{"n_layer": 14, "d_model": 160, "n_head": 5, "n_kv_head": 1, "head_dim": 32, "d_mlp": 640, "vocab_size": 5120, "activation": "swiglu", "norm": "rmsnorm", "norm_place": "pre", "norm_eps": 1e-05, "positions": "rope", "rope_base": 10000.0, "rope_fraction": 1.0, "qk_norm": false, "attn_scale": 0.177, "bias": "qkv", "tie_embeddings": true, "parallel_block": false, "extras": ["capped logits"], "init": "trunc", "init_std_qkv": 0.0471, "init_std_o": 0.0, "init_std_up": 0.0471, "init_std_down": 0.0, "init_mimetic": 0.5, "optimizer": "adamw", "lr": 0.00247, "beta1": 0.9, "beta2": 0.95, "weight_decay": 0.098, "lr_head": 0.0132, "grad_clip": 0.5, "warmup_steps": 403, "schedule": "wsd", "decay_fraction": 0.882, "decay_shape": "linear", "final_lr_fraction": 0.0, "batch_tokens": 65536, "seq_len": 512, "doc_mask": true, "train_tokens": 328200000, "steps": 5008, "dataset": "wikipedia_en"}
Each number is 128 + 32 x the weight over its row's rms, rounded and kept within 0 to 255. Layers, rows and columns count from 0. The size above them is the row's rms in percent of the matrix's.

# layer 10 MLP gate, 640x160, rms 0.0997, rows 467-481, columns 0-159
size [ 93 100 100 105  97 103 108 115 104  98 104  96  98  83 102]
[[148 155  64  78 154  81 179 133 155 141 155 117 132 138 134 202 117 137 150  99  86 110 103 113 116 104  98 182 106 113 105 126 219 159 116  94 137 128 126 156 152 113 135 147 116 123 126 143 187  89 133 114 129  89 140 163  65 174  94 151 142 121 158 140 129 110 137 163 185 108 161 108 124 175  65 122 128 174  84 102 147 163 207 100  97 194 155 108 136 158 114 155 191 104 101 129 163  93  94 149 190 134 169 151  44 151 118  56 111 126  93 125 140 139 172 157 128 131 166  94 108 108 123  53 174 140 176 176 128 144 108 118  96 152 155 138 138  76 109 150 141 123 105 146 133 158 122 141 106 107 124 191 120 114 182  94 105 145 138 123]
 [183 133 121 192 112  95 112 120 116 126 112  97 143 128 157 107 139 141 145 157 124 128 155 105  84 156 135 115 176 143 129 124 162 140 130 138  84  83  84 150 168 156 100 106 102 111 131 176 186 104 163 104 148 105 160 133 183  75  76 100 175 138  86  87 186 107 118 156 124  75  89 130  69 106  88 113 145 121 184 121 137 132 150 123 152 161 150 186 114 212 185 117 127 145  93 130 158 167 105  86 174 175 133  95 138  91  75 134 116  49 179 146 108 104 120 122 110 172  95 120 117 172 125  82 115 125  39 167 148 132 156 130 173 113 147 165 117 147 114 166 110 101 174 115 130 175 120 103 120 120  94 152  91 114  76 110 137  80 134  55]
 [124 149 110 148 137 165 143 137 149  66  85 100 145 171 144 128 140 154 105 171 107 117 165 115  84  71 120 148 133  85 167 144  99  93 149 128  57 156 106 164 109 133 111  98 110 128 141 148 218 146  60 158 137 124 141 120 219 132 174 112 137  80 153 160 200 108 134 106 146 150 187 133 131 106 117 114  86 174  93 126 130 106 124 168  38 123 104 136  77 115 107 132 137 125 164  82 117  78 169 167 147 182 113 128 121  76 109 151 103 132  49 141 144 116 142  93 123 113 133  96 133 114 185 193 151 108 133 125 186 143 166 121 116 139 134 155 145  95 103 138 157 127 129 152  55 138 141 163 123 129  89  89 145 127  98 168 119 122 203 170]
 [183 237 120 128 162 124 125 211 131  90 100 125 143 112 129 117 112 117 121 145 138 142 167  87 132 153 101 115  84 189 187 143 139 146 166 143 126  83 148 134 171 164 127 104 127  73 145 151 137 157  83 127 124  88 157 143 176 108 133 145 111 118 147 144 129 102 104 118 113 101 157  85 148 137 124 155 146 170 142 138  55 141 156 124 119 113 149 152  76 147 111 172 170  76 159 111 118  94 177 180 144 139 104 147  89 132  88 162 109  77 135 105 135  61 153 119  68 162 172  40 116  76 151 131 147 164 124 103 124  97 175 131 149 181  89 160 163 155 120 163 101 116 108 104 113  58 110 109 113 106 148  49 171 133 143 100 125 162 167 117]
 [110  82 102 142 135  73 113 100 165 133  79 149 103 103 118  91 179 151 154 193 185 169  90 139 108 111 160  96  61 183 111 128 185 129  69  98 173 117 152 111 155 163 128 115 148 164  93 100 129 128  94 108 101 174  87 100 133 102 126  91 126 131 113 131 176 142 114  95 154 133 173  91  85 132 120 122 124 129 189 163 124 151 125  79 131 146 160  93  93 148  98 127 170 127 179  75 125 126 130 110 110 104 123 155  54 184 146  74 151 169 126  51 156 191 163 128 153 103 110 106 124 149 170  95 153 129 146  93 141 152 162 105  50 120 141 169 125  80  75 124 139 163 126 122 186  86 116 112 165 160 115 111 100 185 151 129  77 158 117 118]
 [148 127 118  88 125 139  95 102  82 109 174 118 164 139 147  48 105 109 163 130 115 180 155  77 103 109 124  83  58 139 172 110 190 150 112 135 167  70 162  98 130 101 129 121  79 134 133  84 126 113 100 146 122  81 145 150 126 140 105 164  81 102 147 101 123 157 126 157 118 130 158 153 168 119 157 106 127 102 110 114 115 116 117 162 144 160  43 161  80  83 194 149  82 118  67 130  98 127 144 150 107 127 121 108 169 102 184 195 159 124 151 201 122 175 185 149 155 124  98 149  95 133 134 155  98 149 165  88  96 125 113  91 124 125 168  86 160 125 184 187  78 125  99 139  94 179 138 127 136 133 113 110 185 184 131 100 143 200 119 137]
 [ 83 137 126 153 102  95  91 127 109 167 174  90 101  83 136  69 196 159 120 124 157 102 100 138 159  78 123 160 115 123 159  89 171  87 129 113 121 112 115 154  93 174 106 150 122 173 156 183 136 147 119  43  75  86 110 132 175 127 163  99  97 153 127 115 171 109 123 113 131 147 107 100 182 143  75 160 125 178  72  96 152 112 196  99  87 137  97 120 183  90 138 153 123 101  81 113 156 136 149 122 117 138 154 118 126 157 140 230 130  91 150  92 115 138 127  97 124 187 107 148 107 146 130  94  93  90 134  48 128 143  99 126 206 145 113 137 146 147  94  99 160 108 106 134 132 179 178 128 142 155 110 129  94 159  90 124  68  99 163 110]
 [146 117 141 171  98 141 109 107 122 154 140  82 122 145 154 116 141 137 100 120 153 174 146 160  90 135 115 190  50 170 134 154 206 115 104 138 106 149 142 113 105 152 151 112 183 100 110 131 184 119 129  72 188 135  86 102 165  61  99 135 129  86 179 131 152 133 124  84 186 144 131 126 148 100  62 126  90 146 183 121 121  97 143  92 110 115 106 112  92 129 171 140 162  66  88  88 154 101 134 107 156  46 151 120 113 111  99 116 146 146 109 169 150 138 111  59 144 182 100  96  92 131 125 146 101 138 115 124 121  87 187 146 122 128  86 107 198 129  39 195 139  96 155  95 100 158 102 178 156 144  96 126 175 138 142 116 110 151 135 152]
 [130 118 159 122  92 165 134  90 106  59 124  43 155 158 151 136 112 117 115 110 159  99 125 132 135 134 112  86 122 161 135 140 150 134 153 176 101  50 131  74 146 149 136 111  38  90  91 110 106 148 147 157 100  79 135 153 106 137 178 147 151  17 156  44 141 167  71 126 108 108 151 132 106 196 125 151 149 159 123 106 160  71 159 138 125 148 110  93 200 129 110 133 174  98  77 151 173 138 115 149 143 178 137 103 148 153 138  50 101 129  56 128 182  66 147 109  82 183 123 137 115 108 139 143 120 150 131 146 111 150  79 130 150 137 147 145 119 141 145 159 122  90 105 122 137 149  98 102 150  78 104 151 125 134 132 121 123 151 131 140]
 [147 148 115 151 182 135 128 158 160 120 138 146  83 167  73 103 193  85 127 151 113  69 140  83 137 117  87 143 135 143  93 171  95  61 129  98 120  74  92 148 185  99 154 163 113 124 121 104 165  77 161 181 119 130 125  66 125 107 137 109 158 153 186 124 184 178 113 127 148 115 101 103 141 152 147  77 108 152 161 147 146 117 185 105 150 109 141 129 119 130 169 139 132  99 122 127 175  93  70 126 150 109 123  82  82  95 146 197 173 125  97 158 109 103 151 153 141 134  61 114  88  67 149  69 154 146 139 133  75 127  75 129  83 151 174 145  92 148 126  98  86 103 129 129 163  87 122 157 162 155 138 132  76 142 181 114  88 136  82  63]
 [137 152 128 126 114 144  97 111 144  84 188 111 114 143 154 133  97 171 128 155 120 166 151 166 115 101  91 164 183  65 159 101  64 119 192 141 129 118 145 128 134 119 102 158  92 142 107 120 162 122 140 131 191  98 177 111 174 144 121 143  63 126 131 160 123 100 174 171 140  99 121 178 204 117 110  84 116 126 111 151 121  80 101 128 116 152 127 149 164 140 147 201  94 172 191 139 157 119 152 136  89 127 165 135 144 137 125  97 170 122  44 223 120 186 135 166 115 124  74 109 133 151 117 126 101 144 102 112 100 134 111 119 176 174 129  96 143 200 118 158 125 169 127  91 130 137 131 157  91 185 124 159 128 101 150 101  46  97  76 126]
 [169 135 103 130 147  60  35 126 123 128 179 128 135 125  63 144 139 200 161 142 181 147 123 102  98 108 124 132  77 180 116 121  90 136 134 121 165 129 115 161 101 189 160 129 147 136  71  71 112 110 171 155  71 150 206 191 137 152  96 159 104 144 132 131  85 151 137  51 159 100 124  95 121 176 159 130 108 169  77  89  92 123 165 131 117 127 133 112 164 138 135 144  78 122 140 120 108 123 154 112 162  77 115 182  94 122 128 110 151 214 122  94  62 133 119 149 106 104 113  93 135  91 133 208 149 128 136 117 137 131 106 117 119 110 129 155 185 141 105 148 152 119  89 142 154 105 109  88 157 135 126  88 185 164 163 164 141 163 156 133]
 [105 157 134 161 126 115 150 119  61 141 166 105 120  77 182  92  90 146  97  83 131 145  98  84 155 145 109  82 177 129  86 112 113 109 146 151  60 123  82 185 112 121 110 146  93  80  81 166  95 142 166 151 115 136 166 114  99 146 112 144 105  99 132 125 105 189 142 135 131 153 130 141 137 137 129 114 131 169 115 125 158  61 134 152 108 174  65 112 108 170 172 132 196  96 132 114 143 130 142 157 134 148 171  98  86 114 169 126 113  90 130 164 122 194  79 121  53 100 132 190 115 162  83  86 146  77 118 144 147 126  70  98 103 109 135 118 117 108 144 151 178 109 155 184 106  95 120 114 138 191 123 228 143 145 127 176 120  96  97 172]
 [148 202 149 102 120 151 142 162 104  61 107 155  96  94 127 129 135 144  96 104 143 195 151  89  78 117 129 113 175 117 146 132 190 120 167  83  81  36 103 143 103 136 127 154 131 131 143 165 152 119 158 130 113 122 171 146 158 106  67 156  85 113 111 127 137 152 182  91  83 152 127 148 179 176  94 129 118 170 171 150 121 148 172 137  93 178  74 147 145 135 139 103 128 137 145  59  69  92 158 118 113  88 136 194  74 161 127 106 198  93 157 193 164 133 182 109 141 145 155 131  85 142 102 101  76 123 115 113  97 186 158 151 127 173 133 110 145 150 114 139 120 146 145 116  97 158 105 130 156  69 114 107 179 185 122 132 112 140 153 117]
 [105 121 176 122 112 165 129  70 171 167  90  89  80  94 121 114 110 121  78 161  99 131  78  83  89 123 163 176 106 119 122 106 166 110  96 150 148 106  86 138 117 116 160 148  81  97 164 123 188 160 100  84 118 103 127 182 101 125 117 117 178 120 109 109 196 184 159 141  93 128 148 115 164 142 107 174 141  82 128 144 113 176 115  43  74 133 163 177  96  87 168 120 149  57 158 127  46 145 141 145 124  74 138 128 117 165 164  58 125 121 184 147 124 148 183 134  92  73 124 148 149 144 125 132 140  81 106 156 102 111 153 111 133 131 123 137  58 187 120 157 120 148 120 140 148 114 131 164 134 172  76 104 151 132 104 101 108 172 104 110]]
# layer 10 MLP up, 640x160, rms 0.0938, rows 467-480, columns 0-159
size [ 95  99 104  99  95 101 106 100 100  99  99  94 100  91]
[[125  86 119  75  82 154  99  87  68 133 122  58 162 168  65  99 113 162 131 161 139 138 159 138 137 149  95 154 148 134 124 132  89 191 134 192 145 143 107  83 166 133 108 195 138 122 104 115  97 165 134 132 124 135 142 150 110 121 118 140 149 124 125 136 141  94 104 121  71 143  77 167 143 110 147 124 164  89  92 149 130 118 177  96  61  89 135 179  74 167 111  77 160 113 106 117 106 149 110 124 184 129 158 113 153 119  76 121 100  61 114 115 156  64 148 130 173 187  84 161 132 104 136 137 116 163 134 175 138 174 158  92 117 185  78 100 180  59 126 136 123  66  83 163 102 124 117 161 108 129 161 118 116 110 113  74 123 113 158  68]
 [145 120 130  91 118 157 103 151 154 120 133 127 136 121 158 108 151 147 129 130 126 109 102  98 154 139 151 127 124 181 158 118 104 112 163 221 113 132 199 163 155 135 128  65 166 100 132 104  42 111 132 183 185 171 144 176 107 120  78  95 100 156 120 139 140 149 110  99 117 189 119 168 149  65 168  46 108 142 127  93 120 125  67 117 125  73 153 134  71  60  96 139  87 141 135 132 130 103 169 137 119 131 121 129 112 178 113  77  58 140 145  82 125 148 132  84 149 149 159 148 145 143 120 194 110 136 112 158 113  89 127  72 144 139 189 131 180 116 173 163 124 111  83 104 120 145 128 119 186 103  94 111  83 129 143  61 166  99 115 109]
 [ 94 153 104  34 195 159 105 105 140 108  53 142  79 124 135 145 137 163 130 125  90 151 108 139 148  97 112 155 113 126 135 158 113 126 108 119 123 102  86 170 148 121 132 124 108 104 120  99  95 162 110 117 132  78 104  92 148 119 113  76 157 145 140 153 158 106 125 184  92 137 116 115  77 125 144  59 125 199 138  78 193 147  81 153 145 169 160 107 150  48  61 154 192 149 119 139  88 180  97 127 108 136 105 119 121 134 118 134 148 112  94 113 154 120 194 116  72 108 179 138  96 107 145  84 119 104  88 136 119 133 163 126 125 104 182 195  64 189  95 119 141 137 107 195 135 141 163 151 149 120 130 105  90 118 122 101 159  79  80 112]
 [157 118 151 117  95 138  81 110 127 147 175 200 123 119 181 158 127 144 113 173 111 124  92  98  90 149 170 121 119  89  88  78 111 176 168 117 142 149 195 131 104  96  97 154 143 152 110 120 139 179  85  81 208 129 145 133 121 108  98  90 101 136 127 135 122 114 145 174 152 124  80 129 138  87 104 152 161 111 156 153 139 186 113 161 108 173 150 148 170 175 103 137 171 113 165 130 158 142 113 110  83 143 138  88 132 122 199 142  61 137  94 113 113 137  75 103  99 167 142 170  86 134 116  84  78 110  41 135 145 200 162 163 131 105 148  89 127 133 152 166 171 112 132 148 169 123 158 123 117 130  69 174  49 147 120 106 129 138 178  85]
 [ 99 215 148 121 149 110  93 117  94 100  63  96  65  96 142 165 122 148 110 112  63 142  98 107 106  88 126 102 124 150 139 132  99 169 117 143 123 104 139 132 141 159 216 159 121 153 111 160 156 178  97 105 108 110  81 189 146 125 100 138 147  89 172 118 115 157 175 169 150 114 130 185 153 159 127 152 155  97 102 119  92 156  93 162  79  74  95 169  98 137  78 128 143 104 136 133 104 113 152 144 123 163 108 147 173 128 131 216 111 126 110 118 152 114 114 157  88 121  88  93  94 155 117  92 126 175 185 152 133 130 131 124 133 120  15  61  92 102 139 141 142 138 136 119 158 149 177 132 146 196  95  98 136 108 111 152 173 112 108  84]
 [124 149 129 188  98 147 146 124 175 125 126 129 187 108 158  95 150 153 102 180 114 117 209  79 132 124 118  90 201 143 134 145 102 137 146 103 195 131 172 202 115 146 143 171 169 122 101 138 184 115 131  73 147  89 107 119 139 132 139  87  44 116  79 125 167  78 133 115 110  95  87 143 152  86  90  93  76 152 130  96 114  69 116 124 158 180 133 175 157 140 142 110 122 144 139 119 163 129  94  93 157  96  93 147 117 120 139 146 162 150 168 202 114 178 151 107 156 124 105  74  88 205 162 119  96 123 160 117 135  88 145 139 159 151 101 128 128 105 127 121 171 114  63 149 141 157  82 136 144 103 145 104  99 133 110  68  97  93  81 111]
 [127 148 153 103 156 202  96 154  98 111 195 169 138 202 142 109 159 155 191 124 173 108 202  77 130 174 104 133 184 123 162 148  95 134 152 161 134 145  88 166 115 119 109 110 161 127 147 124 132 186 146 161 106 151  94 153 161  71 118 127 128 136 165 102 110  97 166  78 134 206 157 142 169 108 117 172 136 154  82  72  83 120 114 132 159 151 115 145 107 173 139 195 111 145 129 171 151 179  92 168 171 141 144 165  82  90 141 143 128 133 135 102  96 140 146 139  84 115 137 147 118  93  91 176 113  84 129 141 125  83 130 153 146  90  65 120 160 183 122 141  90  78 106 136  83 100 120 118 122  68 120 172 190  99 109 145  91 132 115 127]
 [182  99 180  98  94 138 152 142 105 144 100 160 160 169 110 107 132 112 147 173 128 114 108  87 173  99 131 116 143 156 167 135 196 160 106 136 213 115 136 150 136 119 106 187 105 135 111  71 116 131 134 153 126 111 126 113  75 110  95 123 152 112 128  57 108 128 131 105  85  83 127 135  40 212 107 136 146 162  93 106 176 136 103 162 162 120 155 144  84 184 156 158 137  89 199 152 127 125  64 106 161  93 126 136  80  97 109 132 102 139 113 134 132 148 124 159  98 120 149 130 127 123 124 139  57  65 138 128 104 130 130 119 164 163 164  86 209  92 114 129 111 133 133  84 116 116 146 103  62  99 117  95 134 147 157  61 177 176 158 166]
 [142 132 126  35 107 125 147 136  49 109 168 211 207 132 167  97 113 168 135  94 138  88 126 106 105 150 123  71 140 174 125 127 136 212 134 116 191 148 131 137 159 125 142 144 124 135 115 139 163 124  86 125  82 128 144 111 144  77  83  84 142 164  91 116 117 148 135 161 186 182 136 133 121 124 151 127 114  90 100 135 124  88 157 139 139 120 107 129  99 113  75 108 119 145 128 145 117  86  49 164 168 139 127 158  36 156  92 156 114 107 103 137 101 134  74 185 157 141 124  86 118 147  89 175 115 123 102 162 148  97  97 134 167  96 107  79 131 136 174 126 119 128 154 105 102  81 134 116 110 119 111  96 179 158 178 174 200 130 117 123]
 [ 75 125 116 137 102 149 136 119 161 102 126  97 149 110  83 151  55 184  98 131 187 126 109 195  97 117 196 125 132 149 102  96  76  73 149 200  80 150 148 205 166  96 132 124  77 118 177 153 163 185 108  64 143 161 155  67 135 147 195  98 142 121  95  94 139 166 139 129 126 156 136 162  78 120 117  83 162 109  84  88 112  77  83 140 159 118 180 131 151 145 182 145 140  94 108 177 122 108 107 133 119 104 154 155 153 179 171 105 139 126 177  71 132 136 115 134 128  99 121 135 124 137 113 181 104 147 146 133 118 128 165 107  78 134 152  83 146 152 135 138 100 150 153 141 142 126 105 175 140 132 145 149 168 140  49  75 149 138 148 128]
 [ 29 110 100 166 111 120  89 112 101 113 127  92 167 175 178 169 133 123 142 136 127  98  68 168 141 130  67 123 209 115  92 101 131 174 164 158 130 148 120 133 127 122 120 179 112 103 107 165  80  89 160 158  72 117 146 119  76 128 133 156 122 101 136 134 171  96  93 117 129 132  77 144 179 155  69 124 103 144  60 100 123 132  92 140 143 158 132 136 140 175 111 130 153  71  46 127 104 124 116 105 163 152 118  73  76 113 105 149  93 178 124 103 127 111  84 172 128 143 199 104 109 107 135  43 115 170 138 184 119 190 111 112  88 160 109 122 101  88 101 121 110 119 110 136 103 104 144 146 124 171 185 156 130 161 127  93 128 131 139 148]
 [167 181 131 149  71 133  90 108  93 135  99 136 120  86  87 109 176 154 138  81 128  80 153 118 146 111  79 143 169 133 158 124 130  83 116 115  72 200 161 141 107 144 131 109 116 139  71 110 135 134 107  86  73 145 126 124 146 142  93 122 101 174 152 133 155  88 138 134  41 136  63 104 123 147 174 162  95 176 169 105 130 106 170 106 139 154 112 117 158 187 123 177 100 227 134 109 157  89 155 160 148  69 136 202  94  94 114 154 138 125 177 167 145 101 124 112 190  91 128 102 156 109 151  98 120  97 166 111 159 138  98  82 147 152 144 193 137 109 115 109 184 193 139 160 104 110  99 110 104 155 102  80 138 130 117 103 127 153 137 120]
 [166 125 186 139 136  85 139 155 111  94  70 141  96 153 119 159 119  91 147 180 120 129 111  83 106  73 161 113 160  83 115 152 136 170  93 150 112  95 143 187  64 126  90 126 168 109 147  98 122 167 112 104 138 118 130 111 143 111 119 127  89 188 108 151  41 115  75 122 129  88 129 120 141 131 100 154 120  83 132  92 109 103 102 142 208 130 116 198  97 130 152 156 105 143 101 108 123 154 125 105 124 115  78 126 147 100 147  71 149 135 209 146 185 159 210 139  67 118 155 115  88 170 164 112  77 171 122 122  96 123  98 169 147  90  80 122 120 145 109  99  80 124 151 178  81  89 119 115 134 123 150 140 115 168 119  39 125 146 121 125]
 [141  98 153 161 117 138  93 111 150 164 188  67 182 100 157  85 132 142 168 103 155  95 114  91 109  96  69 118  60 137 146 123 106  87 143 214 129 134 121 120 147 143 162 132 145 122 108  63 123 156 126 128  92  78  91  91 112 118 153 148 133 111 129 171 156  90 149  97 198 121 130 146 156 127 127 123  70 100  98 107 156  96 110 168  88 114 138   0 137 108 162 188 159 113 159 123 140  88 129 104 156 170 123 148 100 142 133 184  85 140  93 134 134 109 120 119 142 105  82 118 120 118  69 131 183 120 108 119 118  70  89 182 122 146 146  96 142 150  96  88 153 173  78 126 139 131 148 117 137 151 149 110 119 187 209  96 137 107 116 114]]
# layer 10 MLP down (transposed), 640x160, rms 0.0867, rows 467-480, columns 0-159
size [ 97 101 104  99  98 101 107 100 102  99 100  96  99  96]
[[111 121 120 152 112 133 122 127 154 140 134 171 101  99 123  79 118 104 105  99 148  38 111 128 119 110 199 159 116 113 118 141 128  66 122 149 175 113  99 200 116  91  95 111 180 131  76 144  94 143 113 125 111 137 132  61 120 116 106 140 173 206  74 153 150 188 123 152 120 118 129 177 134 107  73  75 111  80 102 115 155  70 136 149 142 116 141  55 145 188 161 144 105 124 119 108 139  98 105 138 154 175  77 149 122 130 168 127 155 175  88  99 174 140 131 128  54 122 108 160 221  80 142 127 144 172  85 116 133 134 164  87  79 144 147 115 104 114  69 139  51 119 110  93 141  78 159 122 150 111 110 128 149 115 143 129 111 117 101 140]
 [158 111 110 118 155 110  71 144 126  98 129 160 101 118 102 126 119 192  85 113 155 175 161 155 118 113 165  83 113 126 127 162 175 119 111  86 119 152 150 119  89 108 117 131 151 183 184  66 116 142 136 138 143  96 156 128  77 178 140 155 181 118 136 141  97 144 173 121 101 174 150 196 108 132 128 128 121 111 104 134  81 190 167 121 104 156 156 116 135 116  63  53 159 121  85 126 119 173 152 146 126 160  83 133 137 140 177 126 162  67 179 145 131 194  68 109 140 124 195 126 132 141 120 156  73 149 165 120  62 156 130 170 140 129 129 175 193  90 138 141  86 229 126  93 117 142  88 142 143  92 124 120 115 147  98 159 135 118 162  90]
 [153  93 160 156 154 159  99 170 137  92 103  69 119  94 105 104 107  73  71 123  93 117 124 135 122 115 133  84 137 138  93 134 137  95 113 107 139 140 187 134  62 136 142 185 127 129 131  80 127 163 115  80 132 135 128 143 189 154 123 104 107 170  88 131 167 158 134  76 145 163 159 108  89 115 118 137  79  87 120 167 124 107 104  51 116  95 142 118  61 138  92 122  99 119  95 129 108  91 108 121 161 149 129  73 121 123 139 127 114 148 116  80  53 135 139 134 126 137 153 163  61  70 108  85 108 165 171  98 186 103 131 122 182  77 176 157 189 106 152 142 135 157 118 160 187 139 154 157 156 134 121 162 163 108  91 199 129 206  89 160]
 [138 111 153 137 120 117 132 105 113 138 143 133  55 139 135 179 124 115 142 156 209 141 177 135 105 172 158  59 115 114 158 139 100 159 124 134  70  88 151 164 176 162  90 155 148 184 114 113 220 104 124 112  92  63 145 150 123 135 126 123 124 166 123 184 134  95 114 152 163 108 125 142 146 114 162 163  84  71 165  56  56  91 140 132 108 129 117  88 177 165 109 112 109 150 106  62 197 122 172 144 115 128 197 131 128  88 118 131 147 147 143 113 153  99 121 110 154 211 110 129 100 124 133 104  74 144  94 110 186 173  86 121 148  78  77 111 138 104  94 134 113 134 106 155 135  83  87  97 121 127 123  79 133 115 132 117  94 171 130 106]
 [ 91 111  92 173 154 124 139 160 167  97  82  96  67 135  82 103 106 160 125  95 163 115  81 122 116 129 121 121 112 127 134 114 135 135 131 128 139 119 110  87 104 134 153 130 141 164 154 101 104  73 127 129 112 134 142  91 119  99  86 125 114 131  95 109 147  73 101 172 147  91 102 148  71 182 180 132 120 141 151  87 100  67 155 144 108 146 105 149 116 151 121  57 125 134 185 179 155 103 133  70 100 152 192 112 124 158 172 138  98 149 162  66 183 169 131 108 147 139 120 169 204  91 114 184 205 178 135 159 208 122  75 163 130 138 170 148 187 124 102 134  85 139  77 161 151 177  87 150 129 134 111 131 124 166 104 196 127 124 116 153]
 [117 171 128 103 129 172 130 100 129  94 152 139 137 100 147 103 116  99 133 111  90 160 130  86 136 134 128  41 182 114  91 129 108 116 174 163 111 164 165 120 116 126 111 108 139 122 109 100 163 123 113  89 116 166 188 175  87 141  79 157 109 107 191 140  78 138 128 172 119 130 145 167 171  95 150 185 153 133 107 162 126 141 206 159 112  85 119  72  87  66 133 181 144 156 148  97  69 113 111 157  95 152 138 143 180 104 162  90 120 180  96 124  97 143 119 153 138  82 117  99 156 131 138 175 129 115 157 168  85  77 160 143 114 167 128 127 101 175 167  99 156 109 183 117 166 134 137 118  84 151  82 103 148  48 184 111 106  94  89  60]
 [ 93 122 108 121  92 102 137 105 140  85 129 105 119  75 142 172 130  56 156 127 117 128 144 115  65 152  89 166  95 137 121 128 120 101 163 121 187 127 160  82 116  87 100 169 117  87  88  98 141 116 115 111  83 151 135 168  90 166 155 116 175 132 125 165  37 166 142 123  84 155 178 140  92 143 148 100 127  95 102 119 136 114  87  97 103 156 108 128 158 145 135 147 174 175 165 116 116  85 121 112  95  96 136 115 122 126 209  90 162 102 100 182 166 132 119 126 150 106 128  92 116 164  85 151 205 123 180 204 156 128 151 195 124 134 174  56  57 105 125 124 127 121  87 107  95 112 119 110  97 144 151 168 160 147 161  95 179 151 166 154]
 [148 145 165 111 144  81  88 156 147 141 180 134 115 119 124 123 179  92  52 169  92 162 127 103 118 114 157 143  93 140 120 167 136 160  75 164 145 105 171 129  87 154 139 140 178 143 111  61 102 105 136  93 114  92 135 145  91  91 102 133 115 146 113 132 145  95 170 157 119 145  60 142 140 111 122  90 130 149 189 164  99 147 144 123 131 107 137 136 110 103 122  64 154 152  91  61 150 140 115 179 137 182 150 127 168 142  85 108  72 140 115  82 156 176 132 128 118 111 106 142 122 128 128  54 237  85 140 127 134 140 115 143 153 121 113 106 123  97  92 144 100 127 120  85 155 113  89 150 170  97 113 133  79 244 134 189 179 100 120 160]
 [ 56 129 128 135  90 123 168 148 107 140 180  74 168 136 118 121 140  65 124  71  76 129 175 151 166 125  97  83 116 140 126  88 121  87 105 173 166  71 113 102 168 119 165 132 176  73 177 158 102 106 110 184 186 119  78 130 208 126 128 129 149 112 113 103 120 143 143  77 151 161 119 158 146 119 159 169 125 160 121 142 114 124  72 115 132 171 125 147 188  80 128 139 138 128 131 147 111 139 110 114 149 123 146 106  88 189 164 185 141 151 104 144 104 155 134 112 124 179 130 151 109 114 115 147 150  91 116 142 162 116  98 150  80 102 114 147 155 108 129 103 110 133 145 140  49  85  43  37 148 173 125 110  97 141  61 100 128 135 167  99]
 [ 81 157 146 139  83 126 155 149 133 156 105 140 138  79  48 113  44 159 136 131 102 138 116 121 113  84 107 138 103 154 139 101  97 125 118  94 232 132 150 139 123 155 142 115 152 146 128 158  99 166 111 123 129 148 158  88  54 144 109 142 144 140 179 189 144 122 133 162 146 167 157 109 131 124 138  81  95 106  96 165 140  88 120  93 106 140 169 106  98 139  64 139  75 112 179 103 160 137 158 131 154 203 164 109 144 116  76 123 107 148 163 134  96 133 124  57 124 152 174 127 122 112 134 193 111 124  79 130 107  84 159 128 141 124 149 189 148 186  85 148 177 164 191 145 131 134 137 148  91 147  83 130 102 123 183 204 156 138 106  95]
 [ 93 101  97 100 176 115 140 156 103 135  89  77 131 135  82 187 145  83 109 106 127 157 161 110 114 123 120 120 161 152 121  73 114 113 133 182 137 107 113 141 152  77 178 152 119 155 128 181 171 140 152 117 163 178 112 165 146 139 188 121  97 136 146 101  91 119 166 125 125 171 160 119 144 158 122 117 161 127  97 175 162  81 103 139 150 136 142 160 131 137 124 137 186 137 140 157 101 210 134 127 194  94  66 161 105 162 163 172 149 163  98 189 134 202 161 155  93 133  93 165  87 125 106 112 166 103 117 137 165  60 107 201 117 142  90 167 147 176 119 124 176 151  98 108  91 116 145 165 139 173 120 145 131 148  85 105  54 115  83 176]
 [ 85 127 109  51 139 107 155 147 140  86 121 155 121 161 145 130 209  76 138  77 186 129 161 108 107  97 143  77 167 163  63  83 146 150 147 112  77 135 176 109 170 144 173 138 140  80 143 131  76 150 136  58 161 161 136 145 113 147 110 111  67  95 130 104 144 153 144 170  94 154  90 198 137  87 116 113 106  93 109 102 194  97 132 113 133 142 130 122 135 147 139 143 128 187 125  76 119 106  67 170 108  90  55 131 163  81 135 113  81 107 122 146 135 185 119  84 152 105 111 142 145  96 117  77 155 136 139 153 105 149 134 166 172 147 163  81 103 120 139 120 136 143 158 151 108 122 169 104 143 124 139 168 125  93 109  97 160 102  95  43]
 [154 158 156 132 164 158 144  44 123 192 131  87 152  95  93 128 117  96 112 144 114 125 161 144 142 142  85 118 128 146 167 128  79 151 184 134 112 163 106  88  98 116 162 155 141 162 154 140 158 108 130 135 149  80 138 117  71 126 114 140 153 144 154 150 151  94  98 142  56 150 155  71  96 114 172  87 146 206 168  96 115  84  83  94  84 162 184 137 152 155 168 119 228  96 125 118 103 162 177 172 130 139 127 107 169 101 134 153 123  92 157 141 135 136 179 126 112  91 126 113 135 171  69  98  43 135 120 145 134 187  93 109 166 132 136 158 157 120 128 151 126 141  95 119 103 149 109 152 163 173 142 162 180 145  55 144 158 100 147  93]
 [194 118 135  73  87  90 167 136 152  87 124  93 108 128 142  85 151 125 132  94 116 126 192 148  90 101 157  66 146 141 169 139 143 152 155 105 120  94 117 152 138 127 122 116 135 183 134  85 160 110 146 111 100 122 121 180 110 127 115 159  98 138 116  77 181 130 143  86 117 133 144 134 157 137 119 165 112 145 165 166 165  99 136 134 114 142  86 135 113 111 167 197 149  88 151  80 136  69 162 167 129 104 136 170 132 137 146 120 129  67 177 174 113  72 187 150 152 111 124 143 120 128 102 106 144 125 106 126  46 125 143 194 147 130 145 174 197 160 137 126 166 135  69  71  78 145 129  86 150  93  97 113 207 215 140 104  94  76 163 108]]